From a checkpoint of a small transformer trained on Wikipedia.
Size: width 576, 6 heads of 96, MLP 2304 tanh GELU, vocabulary 32000, 62.9M parameters.
Architecture: LayerNorm before each block, attention and MLP in parallel.
Each number is 200 + 20 x the weight over its row's rms, rounded and kept within 0 to 999. Layers, rows and columns count from 0. The size before them is the row's rms in percent of the matrix's.

# layer 7 MLP up, 2304x576, rms 0.0343, rows 1897-1933, columns 288-383
102,208,213,225,174,198,205,232,202,193,216,200,203,216,200,187,181,183,203,187,191,165,220,187,212,198,193,179,160,215,200,205,225,234,192,196,235,181,174,211,190,199,193,229,203,195,183,182,207,224,236,199,166,203,178,204,218,232,195,181,198,214,164,194,222,225,206,184,212,233,194,220,199,178,191,178,185,194,180,208,192,179,219,184,212,201,190,209,195,215,176,200,195,179,182,183,188
104,208,168,227,230,166,193,186,258,205,232,211,193,227,193,217,192,190,161,211,204,161,235,183,224,193,180,169,225,196,209,192,167,181,210,207,215,190,173,186,181,193,197,197,207,216,214,185,209,178,239,179,191,193,162,180,213,174,247,200,210,186,215,214,233,216,202,206,193,245,203,163,227,168,206,202,225,170,194,254,197,184,212,215,203,194,182,223,211,202,203,218,214,203,222,196,196
098,188,197,230,225,206,176,192,231,232,207,177,199,199,202,218,183,212,214,218,212,209,155,191,215,195,221,210,220,217,184,206,222,192,210,225,168,165,177,186,219,199,216,211,190,200,205,141,184,156,200,201,191,237,201,200,207,178,226,167,206,210,199,182,202,176,210,185,213,191,208,186,178,202,187,225,185,226,206,207,174,163,209,195,203,216,212,216,180,197,179,218,213,205,193,192,215
096,214,189,220,214,212,208,199,227,205,202,215,195,183,228,216,183,167,216,233,220,202,208,242,183,196,187,167,174,223,191,206,211,210,189,205,245,173,222,182,174,229,209,196,199,180,205,170,172,225,224,179,192,194,202,172,176,181,183,194,200,190,181,210,175,201,160,186,214,215,185,198,215,193,213,182,197,212,181,212,171,203,183,185,201,192,190,229,161,199,167,190,163,178,219,168,174
096,199,250,203,200,205,212,179,234,165,186,191,236,215,194,165,157,208,228,212,192,212,216,184,180,199,222,182,199,206,182,204,165,163,194,212,182,200,216,195,194,222,250,221,181,181,211,209,205,171,228,187,181,181,189,247,187,188,217,165,213,206,182,186,193,197,222,165,205,212,228,198,227,193,228,197,230,250,205,210,204,228,203,196,208,197,217,199,174,213,207,200,179,205,204,187,211
119,223,209,202,216,159,187,198,196,193,236,200,221,217,193,203,204,181,187,194,180,200,229,183,207,222,218,165,220,185,193,200,219,207,188,169,186,172,205,219,158,163,180,197,203,187,194,179,211,188,187,162,216,168,203,202,221,215,209,225,206,208,210,179,210,183,192,199,202,196,203,199,173,194,209,184,213,191,230,213,239,175,193,216,199,178,137,230,133,217,206,216,175,220,218,196,200
096,201,235,196,199,165,223,190,210,202,223,149,172,210,229,237,180,173,155,211,188,207,216,217,192,231,247,205,188,164,179,203,181,203,206,196,201,214,189,189,207,187,170,209,190,198,189,211,201,200,176,182,187,198,204,223,199,245,231,216,210,173,189,209,211,196,225,161,201,203,231,184,217,222,196,218,208,192,171,226,186,147,206,185,195,200,181,227,193,198,220,204,187,205,205,186,217
104,218,168,196,217,179,147,182,195,222,232,203,165,206,188,198,193,219,215,232,170,183,214,208,190,193,188,202,203,179,200,190,218,199,195,227,220,206,209,187,190,203,198,202,191,213,183,231,190,167,151,187,207,189,192,202,184,231,216,211,202,163,207,182,199,207,189,147,206,228,208,215,199,180,213,218,224,219,223,229,181,173,216,190,197,212,202,232,156,178,185,203,172,217,226,203,183
107,198,212,238,233,222,195,220,212,179,189,186,145,215,240,193,187,187,208,174,198,196,203,232,202,208,218,213,159,158,179,254,164,174,163,194,192,193,203,235,194,164,219,211,190,176,195,221,215,175,209,193,185,233,220,213,202,189,210,199,244,179,174,233,186,197,188,202,205,217,217,169,217,199,221,198,217,232,174,209,209,194,190,210,197,198,202,222,194,214,182,250,169,198,219,192,234
102,185,194,214,208,192,185,158,183,216,210,203,224,207,210,184,177,188,225,165,190,231,186,186,192,196,226,186,201,205,160,161,207,231,190,208,211,181,203,207,194,221,238,237,195,213,209,141,233,189,222,180,160,201,198,203,200,151,203,176,226,238,267,180,195,187,229,215,208,196,192,183,204,169,204,206,216,227,200,226,191,177,231,175,210,187,202,198,190,203,189,169,209,195,240,202,160
105,201,169,196,227,156,223,199,208,192,197,200,214,231,200,167,202,184,194,197,210,183,203,191,213,179,199,232,172,212,212,241,177,204,208,204,191,235,193,170,229,205,197,206,193,203,231,231,214,171,201,199,208,210,184,239,151,189,204,202,230,206,230,180,237,199,198,189,232,188,227,188,229,194,163,197,196,174,218,220,163,190,212,180,211,196,204,192,200,200,189,192,225,210,261,203,192
095,196,225,207,228,178,180,196,216,198,203,216,193,163,194,197,195,209,188,202,192,201,206,177,244,216,236,209,188,169,174,221,184,245,223,160,196,199,207,194,197,217,208,201,221,222,187,150,221,179,192,202,183,187,213,199,137,182,218,219,208,175,217,218,244,167,188,175,215,244,230,173,195,189,190,227,177,232,202,224,228,195,206,218,165,208,207,217,211,196,189,221,205,210,186,221,191
094,217,167,231,191,219,217,200,199,219,183,181,189,178,193,185,195,221,208,158,163,181,207,211,225,203,230,183,242,191,189,217,225,171,183,208,175,214,198,202,191,204,196,207,204,200,193,183,191,227,206,210,161,209,187,230,208,204,219,208,233,206,207,190,226,203,215,172,202,195,197,221,189,211,162,187,174,203,221,191,206,192,211,200,186,194,210,190,168,235,172,213,200,188,212,213,205
103,187,209,218,179,203,217,197,219,195,217,198,211,215,240,225,215,187,192,192,213,225,212,217,230,160,191,200,184,164,201,195,185,246,193,178,203,204,179,196,197,224,220,201,204,167,200,178,206,205,193,202,156,232,197,202,191,208,222,208,192,213,213,214,188,192,192,197,235,220,189,200,165,210,183,200,203,256,231,203,186,192,251,179,212,205,172,225,152,222,176,224,183,181,222,198,224
093,185,202,202,204,194,207,219,201,210,194,192,166,197,239,247,206,175,195,213,188,207,219,228,185,247,197,190,203,196,207,203,180,189,216,205,224,170,190,203,181,204,206,219,180,185,207,191,210,186,190,185,189,216,213,229,175,183,225,197,210,197,211,143,224,203,218,192,208,220,192,179,211,212,204,193,190,188,228,197,187,178,193,218,221,200,187,192,175,188,161,208,174,190,196,193,168
100,202,218,208,191,177,190,200,216,211,234,163,200,227,228,164,171,184,222,180,167,187,211,229,188,194,225,189,212,196,197,191,210,232,207,200,192,196,172,161,177,201,230,187,223,200,177,200,196,207,167,203,168,208,190,216,209,171,192,213,190,197,207,171,190,191,216,156,196,182,195,189,254,177,209,212,224,166,213,191,201,200,197,192,192,185,206,237,193,193,220,215,184,225,209,232,187
098,201,236,206,209,188,224,204,191,178,201,182,164,248,228,193,173,184,250,200,168,173,222,166,220,199,210,215,181,183,222,192,180,208,200,198,187,210,203,217,204,203,227,222,207,196,176,181,213,223,223,188,220,229,242,196,209,169,180,206,230,222,204,179,255,217,213,216,209,207,181,210,204,192,137,157,210,201,217,232,228,180,213,210,170,203,216,203,188,144,184,187,215,175,206,206,199
092,207,177,205,177,182,174,222,182,199,183,181,160,225,192,211,188,210,225,170,199,155,201,211,161,194,176,220,165,175,165,179,185,173,194,195,195,202,199,196,204,219,224,214,216,201,198,205,168,169,236,179,185,204,188,177,227,226,201,179,182,191,258,164,191,202,257,171,202,188,207,204,226,224,189,228,201,177,191,214,194,164,242,184,219,247,154,229,167,205,191,214,163,222,215,191,194
075,196,213,181,167,196,186,180,185,209,193,191,212,206,194,204,185,202,187,192,186,154,241,222,197,188,230,206,186,170,181,182,189,184,184,161,183,216,188,213,186,221,190,192,185,216,182,164,181,164,176,211,180,193,192,212,191,186,220,157,194,219,216,185,232,236,184,209,160,196,185,218,186,189,195,203,213,194,195,218,189,191,198,205,187,223,183,193,145,194,202,204,190,200,202,210,227
098,223,212,216,197,202,204,165,218,202,188,214,208,208,206,190,198,182,227,196,193,170,222,178,233,211,222,216,240,212,206,181,215,208,220,209,212,174,183,189,210,208,177,168,179,217,223,207,243,216,196,205,176,205,185,172,190,193,205,247,207,189,186,214,211,182,231,179,195,193,194,181,191,195,180,166,222,227,219,214,202,212,198,208,182,151,212,213,177,178,188,180,214,174,221,236,203
099,195,160,190,173,183,182,200,197,222,219,195,163,213,241,238,214,193,177,223,192,187,160,235,218,193,197,214,215,177,205,200,223,214,230,219,197,204,209,191,224,176,219,197,178,211,215,218,193,183,216,194,183,186,216,187,161,206,208,196,212,191,192,169,196,207,203,228,242,190,173,217,222,199,180,206,225,216,185,212,214,174,178,219,228,194,206,222,154,217,211,196,195,172,231,214,166
095,206,188,185,198,207,235,226,207,169,164,183,241,186,202,198,211,209,155,223,194,216,195,221,211,194,196,190,179,197,219,257,242,166,186,200,197,220,205,219,156,208,197,176,202,233,212,197,212,193,202,201,194,190,200,186,197,165,198,177,192,163,190,180,143,191,197,199,220,240,195,197,230,179,227,218,190,166,194,199,233,173,194,213,211,168,190,226,184,191,206,198,201,211,185,201,221
102,227,187,211,237,191,194,214,204,234,207,213,195,190,213,167,207,173,239,184,213,206,194,200,194,194,199,207,190,153,176,197,156,194,168,186,225,218,200,178,191,228,212,202,213,194,221,204,212,196,214,200,187,188,200,205,182,195,211,246,194,162,224,231,198,198,187,180,206,202,185,178,201,199,177,210,203,207,194,198,207,171,229,169,181,194,200,243,201,200,187,192,197,206,213,217,193
106,188,206,179,169,184,191,186,204,190,213,171,198,206,216,231,166,214,234,213,193,203,212,187,207,212,220,157,202,200,177,194,194,221,201,201,200,210,209,181,182,176,205,221,186,165,218,173,254,217,211,187,206,219,204,185,212,176,233,242,217,232,170,219,182,194,201,208,199,183,187,172,190,184,183,209,193,168,203,206,186,184,167,192,152,175,149,230,213,192,202,204,161,214,225,199,191
107,187,201,224,233,196,219,210,191,226,141,171,194,246,231,213,204,172,192,189,192,185,158,225,232,213,216,220,195,192,193,162,213,194,176,214,179,178,216,218,187,193,226,219,193,191,200,163,195,209,177,189,216,196,170,193,181,207,203,179,226,231,202,236,227,200,191,164,213,210,173,201,202,203,227,201,192,200,187,189,204,206,222,209,206,184,229,211,189,201,219,201,220,187,185,178,241
104,187,189,249,214,199,211,210,210,209,175,152,213,200,217,218,166,203,183,212,190,219,228,173,199,200,179,198,179,186,186,176,174,202,213,222,235,207,233,221,186,177,208,246,213,193,229,194,241,156,215,165,191,227,184,211,180,212,189,204,194,202,189,237,223,204,188,176,235,221,181,209,240,192,203,218,150,171,207,213,177,195,177,216,192,207,167,216,183,166,178,199,147,234,206,189,188
106,214,169,203,215,158,185,205,202,221,197,147,194,254,192,187,186,196,215,139,181,196,198,204,173,201,210,192,208,201,184,197,214,197,198,190,210,222,207,170,181,209,212,203,158,218,180,205,180,187,188,168,221,183,180,194,172,196,215,212,216,218,223,184,214,195,206,173,206,194,169,231,229,161,215,236,199,187,201,217,204,150,210,203,207,193,185,194,194,197,226,187,193,221,193,194,212
109,185,216,184,189,204,211,177,200,194,199,171,202,186,215,224,193,178,194,205,190,193,173,182,159,214,208,208,186,202,189,210,164,198,217,216,183,190,163,220,174,246,236,192,181,200,214,161,206,186,190,184,204,203,176,207,170,221,176,193,194,195,209,213,194,195,230,166,202,204,216,178,202,212,204,187,206,174,180,205,184,198,201,197,171,211,182,213,208,185,209,222,208,192,212,194,259
105,166,178,184,230,196,199,170,199,191,188,203,207,190,210,217,192,183,145,179,185,203,179,198,199,202,218,210,215,194,199,185,201,213,223,162,220,216,191,233,190,195,184,203,237,219,182,199,195,230,233,204,196,219,182,183,201,184,230,143,206,183,193,221,214,208,212,190,209,258,214,167,209,176,195,178,198,194,182,190,162,189,194,224,218,210,227,198,180,185,221,166,191,217,181,180,182
103,188,220,199,197,158,232,199,226,232,224,220,173,207,222,202,215,176,189,199,183,208,198,208,259,245,203,200,215,176,210,212,205,199,233,184,196,173,181,149,193,175,229,237,192,199,191,196,217,187,174,196,194,209,175,209,191,197,218,217,195,222,220,198,182,205,205,199,184,247,170,199,202,220,210,198,205,197,177,208,206,212,163,231,183,194,206,189,177,212,200,198,230,204,165,202,170
099,189,194,204,211,177,191,182,192,197,201,202,186,192,205,215,201,204,196,194,212,217,172,178,200,171,225,177,217,224,190,215,226,174,198,245,236,213,209,180,202,176,210,171,206,230,202,199,232,196,202,198,209,188,188,169,186,206,222,225,182,188,199,222,195,171,215,209,212,181,213,184,188,184,198,225,177,195,189,180,176,203,181,157,181,196,198,222,208,204,206,199,175,189,197,204,236
095,229,220,228,212,156,219,184,197,247,178,172,184,243,225,191,227,191,212,192,222,158,199,219,189,241,203,212,210,193,163,210,206,188,194,215,223,197,195,202,176,191,210,198,225,203,211,197,202,197,179,187,188,197,160,196,198,184,195,199,192,155,198,210,174,164,207,200,187,202,195,202,227,184,237,217,214,196,188,200,185,203,226,233,228,176,222,189,209,176,196,163,193,199,189,226,212
113,187,222,241,213,190,221,209,201,226,223,162,189,213,215,238,205,196,227,205,207,242,210,195,209,180,214,182,217,163,198,202,182,197,208,207,238,170,188,195,252,229,200,197,219,228,177,192,175,166,186,158,206,223,170,216,209,235,212,213,223,204,215,181,209,173,208,188,252,220,224,198,210,191,178,248,222,216,220,246,174,231,238,201,160,205,192,208,179,201,200,190,194,224,234,180,210
104,217,219,207,190,192,178,205,194,202,212,193,215,211,206,217,213,203,168,188,207,184,183,200,204,217,196,196,206,193,202,212,250,197,193,225,161,185,207,215,195,207,201,210,167,209,218,204,220,204,196,202,189,204,183,185,178,155,188,191,188,209,210,169,212,211,194,219,196,220,183,189,181,184,208,202,220,168,210,195,209,209,189,226,171,183,228,194,189,208,192,197,197,205,193,243,211
103,199,218,216,180,192,184,198,207,196,196,154,200,204,216,214,196,179,246,187,209,222,204,186,182,206,186,189,192,190,176,182,177,196,203,202,217,191,216,204,170,194,248,226,182,203,196,207,180,228,161,169,181,172,188,216,195,199,206,211,210,190,178,183,217,226,202,178,211,217,166,183,191,199,150,240,213,198,218,214,195,186,212,203,204,209,174,241,186,187,182,222,159,201,185,188,225
088,171,193,207,214,235,197,162,189,178,197,199,167,224,202,199,188,160,195,198,196,203,217,163,206,182,223,208,196,205,207,217,169,208,175,197,199,246,229,182,214,243,237,186,200,186,172,205,185,193,174,192,151,198,207,189,163,211,214,184,209,212,183,217,201,173,226,217,185,174,200,231,203,194,188,231,199,176,205,187,168,182,224,195,175,170,220,223,210,194,222,186,201,189,244,201,206
095,212,175,207,199,230,209,186,241,184,210,218,251,179,214,154,205,197,213,224,160,208,210,209,201,174,187,197,210,203,196,205,203,203,168,201,207,176,209,156,176,186,194,173,218,216,215,234,233,164,199,198,236,217,230,188,207,165,221,230,192,198,177,186,188,190,207,198,183,211,215,190,222,212,186,172,225,204,213,196,210,232,169,225,205,203,179,199,201,185,162,203,157,169,227,237,145
# layer 7 MLP down (transposed), 2304x576, rms 0.0336, rows 1897-1932, columns 288-383
102,150,229,220,181,199,198,202,176,201,193,223,176,137,195,204,208,197,192,240,173,208,220,211,205,220,186,151,214,208,211,193,207,212,203,200,223,200,202,223,187,187,245,213,184,166,206,208,219,213,214,199,208,180,198,190,151,195,179,203,177,207,220,193,175,238,169,223,228,204,198,205,198,143,217,199,211,208,192,194,214,199,205,192,174,196,182,196,225,197,192,187,205,209,220,218,196
107,180,190,234,183,209,216,153,182,216,200,205,205,238,225,246,177,229,185,176,173,169,194,190,181,211,204,181,218,203,191,213,183,234,217,204,201,187,194,228,195,204,214,220,211,198,194,161,148,207,179,190,195,195,164,184,217,232,201,217,166,183,179,159,174,230,193,144,192,193,223,182,219,222,174,182,189,211,187,196,234,205,198,191,220,181,189,207,181,201,194,209,222,221,215,194,200
107,217,184,185,195,220,203,205,210,196,197,214,221,214,183,206,170,173,193,198,175,199,183,207,206,187,174,207,230,210,183,226,182,228,253,153,221,175,208,213,199,193,190,212,202,227,193,244,202,163,204,198,187,214,187,198,199,190,161,188,166,185,196,174,174,219,200,179,207,212,197,232,183,179,185,195,175,182,158,202,192,235,181,202,195,203,228,232,204,221,200,210,210,224,203,215,189
107,218,207,213,185,246,184,215,224,168,177,205,197,188,180,187,194,190,187,209,208,253,245,212,168,195,205,190,234,199,194,158,172,198,200,201,200,204,199,214,214,183,180,176,220,206,175,191,205,182,193,178,208,183,197,212,175,236,221,180,219,186,208,226,219,180,191,179,217,171,208,246,189,219,194,202,244,190,199,224,179,252,194,185,178,179,185,220,154,169,197,200,196,219,142,186,227
102,221,193,167,203,209,211,185,178,241,191,235,179,142,189,193,191,192,215,185,269,200,176,207,236,190,205,196,232,187,182,225,209,209,224,192,177,171,211,185,187,174,190,213,209,174,193,184,198,194,192,208,226,173,219,174,224,178,189,193,150,215,170,230,167,202,215,202,191,189,248,180,224,193,168,206,199,210,215,206,195,183,208,201,219,182,212,158,214,201,204,179,199,203,194,233,172
106,184,216,226,236,213,224,213,164,213,248,195,218,229,217,186,197,217,209,190,218,188,200,153,193,177,173,214,230,193,214,218,233,186,204,165,224,213,227,183,209,188,186,202,198,172,188,197,199,168,210,194,185,221,206,230,221,201,188,182,223,192,222,229,217,195,186,193,200,208,168,232,231,198,210,190,202,194,197,181,229,199,170,208,215,178,222,180,158,206,187,219,201,202,211,197,168
107,174,220,168,208,166,208,154,203,194,203,203,182,194,175,195,149,185,178,223,190,207,218,207,205,175,186,196,216,203,124,222,172,189,206,179,218,189,214,182,211,221,181,207,203,182,181,184,225,175,225,196,235,175,204,208,180,217,192,204,184,191,187,188,191,182,188,217,184,219,208,196,218,219,175,208,200,168,193,228,205,207,205,218,227,174,200,176,199,219,135,240,173,207,202,184,201
102,227,184,171,181,189,198,209,196,219,173,211,186,193,195,234,177,209,207,174,185,188,215,224,165,202,207,142,204,196,193,195,215,195,248,233,200,192,186,188,210,235,167,186,169,207,202,225,204,194,193,196,194,210,179,209,182,209,179,187,222,205,179,193,223,198,217,204,183,213,207,208,182,222,216,199,185,201,185,193,200,200,173,193,188,185,215,193,201,184,228,230,142,199,196,217,205
105,203,182,209,195,223,243,202,202,181,194,194,168,187,175,203,201,236,216,222,219,199,179,180,198,216,170,186,193,200,220,199,202,204,204,177,184,214,228,223,205,189,189,204,176,158,212,223,212,184,200,219,238,209,221,202,200,247,220,181,244,177,180,204,240,219,167,222,174,203,200,219,192,179,193,170,193,186,172,224,186,206,162,204,215,205,204,208,208,201,188,226,239,238,174,247,223
097,184,191,183,166,171,182,203,197,190,206,199,180,181,193,232,163,190,175,223,175,218,165,201,181,208,213,200,232,223,193,222,233,203,193,221,179,204,173,191,189,177,202,192,179,203,188,216,195,194,184,206,218,212,211,173,218,213,165,203,211,206,213,174,219,188,163,218,227,195,226,172,187,203,185,208,215,203,166,166,207,185,208,195,216,181,171,190,238,199,226,190,221,176,215,203,167
113,207,214,224,200,201,212,205,148,199,200,209,173,192,238,190,181,175,190,170,230,169,241,207,212,173,190,201,204,216,199,200,202,221,188,195,168,251,202,221,181,213,189,224,196,210,240,203,185,185,198,189,196,218,193,213,162,221,172,236,167,191,217,213,228,170,226,187,168,168,218,180,220,163,174,221,200,180,203,205,211,183,249,192,206,196,193,206,192,197,200,181,214,189,219,184,188
091,183,194,177,192,247,171,233,221,193,183,168,182,223,225,227,221,222,209,212,220,213,200,229,204,195,217,202,205,199,191,187,215,187,203,224,213,162,207,211,195,197,159,177,181,195,203,236,224,166,203,221,221,204,146,231,194,171,206,197,213,171,182,170,195,161,191,175,221,170,196,164,205,229,192,232,192,213,191,226,241,177,204,202,201,180,180,205,179,234,158,237,197,213,192,239,195
100,182,203,212,176,204,189,188,198,182,216,247,219,201,209,198,213,232,219,239,178,245,230,189,177,211,212,244,213,209,203,208,196,207,249,218,204,199,228,199,230,198,205,201,228,211,230,217,199,190,186,220,220,187,198,202,209,198,231,182,213,170,178,192,173,186,192,205,199,200,229,231,198,199,171,152,210,198,210,175,237,200,196,182,179,173,187,211,233,226,197,194,183,221,185,233,165
106,209,196,158,209,201,178,181,179,243,177,190,214,177,200,209,185,199,177,233,183,217,219,215,203,222,154,193,182,187,192,220,206,193,165,212,195,159,205,182,189,220,177,194,208,203,221,203,193,216,193,213,206,229,223,215,213,204,236,173,244,212,194,215,195,211,205,164,214,186,224,193,216,192,215,184,170,169,218,204,209,184,208,230,202,183,199,209,251,182,196,203,203,217,232,211,191
096,206,173,206,207,239,179,197,195,227,212,193,213,212,188,239,198,207,193,200,210,200,204,213,209,232,238,181,201,185,206,200,191,206,210,169,212,205,160,233,237,200,155,211,217,174,232,195,202,202,203,197,170,167,209,224,217,209,193,185,209,201,188,198,208,223,183,195,211,221,192,175,224,234,210,210,159,199,208,189,189,214,204,190,185,211,209,198,184,219,231,208,205,196,232,218,220
098,224,223,216,229,188,192,182,215,206,165,218,176,214,197,192,196,227,201,200,190,201,203,215,196,220,198,198,212,208,223,194,193,199,216,216,180,216,220,175,202,204,153,179,189,170,179,192,202,193,223,204,218,229,189,215,215,194,196,214,187,197,194,200,160,189,187,234,215,196,269,185,221,220,213,181,198,254,208,189,235,162,218,190,183,218,208,195,219,231,188,198,192,209,202,179,209
086,206,203,188,156,177,154,199,190,195,192,158,187,156,233,196,226,197,167,177,160,207,202,229,205,203,212,219,196,200,227,184,218,185,180,225,217,181,224,215,222,176,222,207,179,257,194,196,200,209,211,185,185,173,163,185,176,201,196,224,189,224,201,186,214,159,191,205,180,229,226,205,214,188,224,239,174,215,206,168,212,233,202,215,234,188,214,213,195,203,186,197,212,254,232,228,202
091,214,155,189,200,260,226,187,219,200,197,197,201,183,209,184,207,201,206,238,195,239,177,199,259,195,200,218,225,208,221,221,210,218,199,203,210,216,183,183,213,197,217,213,175,246,230,210,196,207,194,186,192,186,179,206,185,174,174,189,211,176,211,205,199,213,157,222,185,199,154,190,199,163,228,187,228,205,197,214,235,199,184,236,199,169,245,206,212,216,230,179,210,207,214,196,170
092,170,221,210,214,208,148,213,210,163,193,223,163,156,235,193,193,198,249,194,238,238,191,200,190,181,216,199,220,210,177,233,212,181,219,169,209,223,191,183,228,188,177,178,210,186,206,215,207,158,208,210,207,216,221,209,205,184,173,223,217,193,177,208,173,200,205,222,198,208,188,169,230,175,232,203,207,185,220,225,196,183,149,233,208,163,212,167,226,221,190,174,199,235,175,211,186
091,192,160,201,203,200,200,236,202,179,197,175,198,201,228,207,198,213,199,180,216,203,180,248,212,188,218,202,205,185,177,199,225,189,181,222,217,199,210,172,190,221,191,193,224,207,189,196,163,178,216,219,174,188,250,188,195,197,185,185,223,183,224,177,194,181,185,203,196,186,190,211,199,211,203,184,180,196,185,184,193,207,196,197,191,192,169,202,201,193,185,210,188,204,175,218,187
103,187,222,200,251,206,185,170,176,188,214,162,181,206,229,205,219,187,211,199,223,212,190,209,173,194,174,179,217,205,193,211,191,199,212,206,218,209,192,209,197,198,194,206,156,196,213,195,163,192,201,236,201,218,161,184,193,224,189,209,166,196,204,216,187,220,234,202,173,216,229,190,224,205,199,212,208,200,193,170,181,217,208,176,176,214,201,230,188,215,218,184,210,240,198,214,188
090,207,239,187,198,172,149,209,179,210,168,171,186,199,204,246,207,213,238,214,180,166,194,217,161,181,200,195,180,185,240,180,157,209,214,185,188,175,207,195,225,255,158,226,148,212,206,226,194,172,215,205,189,198,204,230,238,181,210,203,204,194,209,229,226,196,198,190,201,184,210,188,236,212,193,180,220,192,228,217,154,205,214,161,216,227,199,208,185,227,190,204,190,186,226,172,201
106,192,197,204,186,224,189,150,168,234,191,202,180,198,210,171,161,185,204,215,228,180,187,202,193,180,188,183,205,209,191,234,201,199,162,239,207,191,239,190,196,205,202,218,237,208,216,184,203,185,209,253,232,195,161,195,178,162,222,193,195,188,211,223,186,203,233,206,204,166,222,215,216,181,176,210,201,208,170,211,217,199,253,223,180,227,216,209,223,183,206,215,211,211,233,185,208
108,209,194,210,203,215,247,226,179,202,210,213,198,202,199,207,178,211,204,143,255,245,202,204,223,194,183,173,191,196,183,201,244,212,182,189,216,207,190,184,194,197,218,181,199,179,195,199,199,208,237,216,180,197,194,213,197,162,217,221,210,219,188,242,185,198,192,193,213,173,201,167,217,199,230,172,227,151,226,181,190,206,231,184,185,202,196,219,187,191,190,184,232,217,228,196,177
111,188,178,187,247,154,204,163,193,217,165,223,224,228,222,235,203,191,215,214,193,238,178,206,211,195,227,192,146,200,221,171,226,227,200,158,188,197,210,223,210,217,182,218,237,190,183,197,228,202,213,200,167,147,215,185,216,220,200,211,252,201,144,227,202,216,229,204,183,216,196,202,205,172,204,204,212,180,181,162,174,206,210,194,222,215,238,205,186,204,180,214,225,180,187,176,208
109,207,174,197,214,224,180,210,184,228,190,216,199,185,215,211,148,186,174,234,199,225,220,248,180,196,231,225,181,153,220,190,181,245,199,213,195,201,212,199,204,188,201,221,213,204,197,201,202,184,188,195,201,203,235,226,200,173,170,194,195,202,179,190,193,208,184,168,234,177,218,219,219,186,188,182,226,181,185,212,218,180,187,207,185,172,183,194,179,183,226,212,160,226,222,230,214
096,157,161,195,188,206,205,229,215,211,192,211,183,217,174,187,174,202,207,201,189,215,228,210,189,186,225,217,186,201,227,190,226,187,224,220,190,202,226,250,196,198,167,205,214,209,251,179,191,206,195,201,221,178,200,204,210,163,227,156,222,234,202,185,161,156,177,211,193,177,200,234,211,197,203,174,202,171,193,173,186,213,188,185,206,232,199,212,172,200,205,158,204,222,177,197,186
099,203,181,216,203,178,196,186,203,187,209,192,219,186,212,198,167,192,184,209,191,204,215,221,169,215,206,190,204,214,179,172,201,210,210,229,211,166,211,208,191,206,175,228,191,193,179,183,201,184,241,196,238,208,212,176,171,238,214,201,209,204,224,216,201,211,207,179,215,216,194,197,202,228,219,169,202,172,194,176,212,205,206,203,192,203,200,210,187,220,215,193,163,214,185,167,194
105,209,208,199,215,190,212,215,168,147,191,223,230,232,211,197,251,220,246,228,201,206,175,165,211,206,195,183,178,217,207,182,190,172,213,164,202,187,243,194,186,243,233,205,229,175,192,185,195,205,188,174,202,194,211,160,209,225,206,199,193,201,172,188,216,206,219,194,211,200,195,211,180,191,216,206,193,183,204,214,160,156,217,211,196,196,175,176,179,201,205,225,194,174,179,204,189
100,219,183,201,211,211,212,239,214,194,177,208,178,203,205,216,245,163,217,176,214,176,167,189,192,217,185,180,244,223,183,236,178,202,184,189,181,197,164,207,175,210,196,162,197,186,244,207,209,207,209,215,179,188,200,227,199,195,172,186,232,189,211,218,200,217,214,195,216,218,165,233,188,216,204,185,212,174,213,208,177,204,214,208,183,206,229,154,216,207,200,204,196,228,217,197,204
098,164,205,219,172,186,188,188,192,220,214,219,211,172,186,194,226,237,212,201,193,199,151,182,207,250,226,213,196,198,185,193,196,181,206,214,194,192,221,196,205,190,148,208,206,207,190,183,199,193,195,178,180,198,216,225,223,197,233,208,220,217,182,218,214,190,141,210,243,239,223,190,187,193,208,189,205,206,213,180,201,183,179,185,189,181,191,227,214,217,228,204,202,219,227,197,172
107,195,176,204,161,182,201,198,177,157,215,245,199,225,218,203,185,203,224,209,215,204,216,219,203,189,191,188,229,204,218,184,207,186,185,195,212,189,191,213,168,197,204,226,212,154,213,215,200,188,213,200,170,203,206,193,184,211,180,173,196,195,172,197,231,216,235,193,184,214,194,182,177,189,215,193,216,215,189,214,200,227,217,226,212,234,193,216,212,212,169,208,200,207,226,205,176
116,204,212,200,163,164,220,185,232,217,161,197,190,199,212,227,193,224,210,237,233,196,190,213,181,193,228,203,230,209,194,195,167,237,235,208,166,227,181,205,176,214,166,231,188,218,203,186,200,182,141,152,210,215,229,209,210,213,188,223,208,182,229,218,190,184,187,219,216,206,185,217,197,206,175,185,204,192,195,228,201,191,193,208,197,229,234,193,167,206,190,205,186,208,189,229,207
088,210,195,222,209,186,195,162,198,194,199,211,203,222,195,206,199,181,173,159,194,185,224,193,228,213,190,215,192,203,193,179,172,215,194,211,225,214,171,196,196,204,182,204,218,195,213,205,259,197,187,219,207,193,171,198,227,192,197,224,229,224,199,206,207,171,204,210,211,185,192,223,224,225,207,214,184,210,178,223,177,214,216,231,221,184,183,198,203,189,196,176,194,215,236,169,173
101,202,213,228,182,209,218,217,176,201,206,180,199,227,185,196,207,183,193,177,199,191,273,202,178,193,234,181,188,189,194,184,242,230,201,181,215,200,178,190,200,193,196,198,195,190,199,189,223,207,179,262,206,178,206,182,197,218,203,174,206,225,196,187,204,182,225,180,171,204,157,203,223,202,208,207,221,154,185,182,216,228,179,202,195,212,137,215,218,168,214,186,208,169,223,180,207
099,181,152,203,196,209,191,207,192,209,175,224,211,192,213,240,192,220,196,217,227,221,139,254,182,173,223,211,199,240,182,202,207,211,220,194,215,198,215,210,178,215,169,182,212,195,204,201,194,207,212,211,196,198,212,171,225,191,169,227,213,198,195,179,146,229,163,219,209,194,189,207,201,196,190,144,224,218,200,182,232,201,194,204,226,147,183,191,203,202,223,220,210,197,173,200,179